config.toml
norm = "layernorm"
norm_eps = 1e-05
init_std_up = 0.0441
init_mimetic = 0.5
optimizer = "soap_variant"
lr_head = 0.00546
schedule = "wsd"
batch_tokens = [32768, 65536, 131072, 262144]
doc_mask = true
dataset = "wikipedia_en"
Each number is 128 + 24 x the weight over its row's rms, rounded and kept within 0 to 255. Layers, rows and columns count from 0. Numbers have three digits each. The size before them is the row's rms in percent of the matrix's.

# up: layer 6 MLP up, 1024x256, rms 0.132, rows 591-610, columns 192-255
# down: layer 6 MLP down (transposed), 1024x256, rms 0.134, rows 591-610, columns 192-255
up591 097:113116126108104094126123130103129120118116144125113144100136142120105086151173064098110098125127139114116145135130117103169098101106098137104140119141102101126120147108164090150110143117139169
down591 093:144151123104147156116149132119132117127128126105159155139162136143159155131178152129153128101130170169127167101138101164143115114155128156137166151157118142111132177098119146118123120095117115
up592 097:146173088102136104121142127117108111102115111121128114130156151118129078153107133148100144106147105109133146090108160152167144111125129117142155148118130134101090121115135133133097119148102134
down592 097:083152109156144111173138115133160106097125108142116104126125150130109159125125133135079091138139123114152109104151129112140134112120144096133124127163073136174142137097158106135173134074092105
up593 106:135149134126111121126142085129135089085103133131144123104182133133139154122142141135122169133115156145136125096095084097100123148134101119157126104094124093111152100141134176161149135120176115
down593 106:115118117133172109145087132129118141132122121106121119094142145121149157089149138095101191147128107083123163124147152135139098168154137169116129135141166098109117092109114103154101138139127146
up594 095:137143148149073144150130114127147122156102125108124082118169147132086135114112079148145121126120091146129127107120133124101095154112127094099121127091125154139152145157133143107094155173129087
down594 097:117116086165094106126100113153126166131128091135124103116102160145160113108152160140110115101104122122097135127113143080105142140160066119142153126116161131107090079114160116121129150127121143
up595 105:135176152127139141140100133116116118087108128121138125151152125111114124153116116128097104141145121165174150126127092141129123147122102161197120157077091159125167165154107082082139135091154152
down595 100:156124131143145144137142164146125141126123176138142139131156140085121140156140170107120107119153137132170150150144121153128133105146123153086111166163162084133153138076125118147188177098132109
up596 100:126137081141125130130130127104074116193100118128171119142128144118083104157138133148120180096147128134119097118154114123111171122117140143134135132131085128118161047135125153158112118128138142
down596 096:063142119117115122140192117154103157135177133125105127133137122090161147130152107163145121169109116116140114106162112118128175122151121094157139134102184100153100176119114125116153067119140137
up597 100:122135152113097158104116136112155148108154122113132094119153110130150115134098134140094103122124117152136104079156172127115119098112094110079128158081155119141161139115141114128154141120161154
down597 107:104097141123189135120168128132118108114137146124092111145147138145121166130166106148114110094143134167145158137135093151131128117158180151122165123172188111142130081164142084122117148105126147
up598 106:122060103127092124150163138163154096131114081114116115107138110144101103177105142114107142155119113111137103113103177129130127126120111151117151149203103139136121097140126117122118110168127137
down598 101:073119110151130101161168115184102154141108094157112116130097127126125134114111125148112134166134124122084110162149140171160099132173173125111123130136147130113120114118085147079151103131142078
up599 100:141121129152146164144139135102137158115110134134129171139150136116126091138128106126120093125186112128155104104129152103087092166153109128115120123099164158135152129115163135113115113171142141
down599 098:132114111127094144161169126144139066168169146182142128097145094147102136125104138131180183112095134156118139174130056128118110059139101105095134127127130110141139136101131130141131142105127150
up600 100:148164116095123118161099138122109105090148128138107084126134118131076111166149104089082138109115082101097132097134119101121111130106115101121170123082114126154141138129154169119110127100129147
down600 100:110140158088130119144104125157091150100098127174167119126091137159143165102124153137143130122153095154126131125150089101104118149131160044109168145161115094167126123138129152100115170121145124
up601 100:142139203103114152104128133085100173112092122182141135160118123138118133131151114096119137173136128161176106134112140114115135104120110150130140114108145113168090074123179129128125150122086119
down601 100:123101139112104149112137165132148202112134143135119118111132094102137130124096133141106124114104142109143173140197144123167118139119098117089117084144174141138102151109084161119134156153121097
up602 101:150125168174151076151131106149162132089110128114136142131128088130051132132140132095126121148084073110133118137120128134133142105108124100112106105121157065109106105107165121108148133119103104
down602 099:139153128111077108194136163134130130130171118147116133094156144140126110101145119120164177133178112142146074090119111135114119140104128155159105121107159156133136125134135134135097103111177094
up603 101:159109144126165126126136162115134101117118156101114114101106130128109109123136107151118123148134130129130140145137048096084110157119128146142072156128126085123120107135125146164124134150149119
down603 095:107083111123106182122147138102150122139133157137155151108096101124121151123082150129161128105141080095091135154151109133128138130167132120148104133139161141093143136109131090141142135125122133
up604 103:166139149113130130115126114102103179131110116169145129112110102106105157120154103139082155130158102084163168086155116137109139129110111175121154159102109136134124089123082125105101120135135171
down604 094:117143140138141130105101164098115117109104154110130125115120146157118111212135133153088103131119092117154125155118126136152082129080091130128130108170117070113101100173113141140070125113148107
up605 096:124130119131167090114096123082177121154110100136122167105158111123123127103118157093125138133128096165152129151115087121093125119129144168132134158179160146211100151113151131140135100094110145
down605 100:105120152110127107127162148132139131134116188162064164130128158141161122113106170149123127130116150166106129123127140141129142146199150106139094111099116120055139071153153113121124168088129140
up606 100:100171175097121095121133112134123160146112089144140093148151161118143161098117095075140097087101099099150129088163122109147134099136141132158125159147105107146116085126144087138157116162122135
down606 096:124085139142139142171145105116127144156131133177165170095132089108122109105159137167091128154136131122130131122127103155123127146082094130104167091132175171123100154148129154130115115117126108
up607 104:157124116139162110114146128149118162107161121150106104125145128130157156093148112091088120137133096095101161135141134100113106171105148103145063099135141100160157133143120134117126096135081151
down607 101:160146137138171090162087125144120116116155116159131097150106165095097097121131142144111074128132172131139101169124133143119161143104116121156122098106116117137106158117135154093108160157133129
up608 095:133109146120114070093212113123058128155126180120124146125153145132138147156093104103150164148144099087114157104132082154131138128095114143125072096132125127136140119135132098121136101157098117
down608 097:126104118106150123169079157099139133143136113147125106129161125130145107129103155153139128110153100158127135133160125076145112130122140135096123125106149135133079106125113150113133127103194136
up609 101:110113119152143145133135104133087155129100142131162153111127118111135149165162148138108156156151149124149104104165132127117125085159149130115143157149134122104109118100118128137169095131153108
down609 107:102172142178102104098132132126130162171093131130101101147180133133143099097107116120149099109110136106121139150118137190117143140133115136102156145126088123186113122124104143120088162116106149
up610 100:144126145127154137109117134102158116116155101118130137135153137115086140085170086115150130103110099096158133129113155110119112097176163166120115142124136083133159148133136143141139172148135107
down610 096:148124122169131111133126117109088148136094069172085148186115177131172095141145158104120137090096134137109158117174125110121162106116121083100140129122159120132111149123166126143132148148148098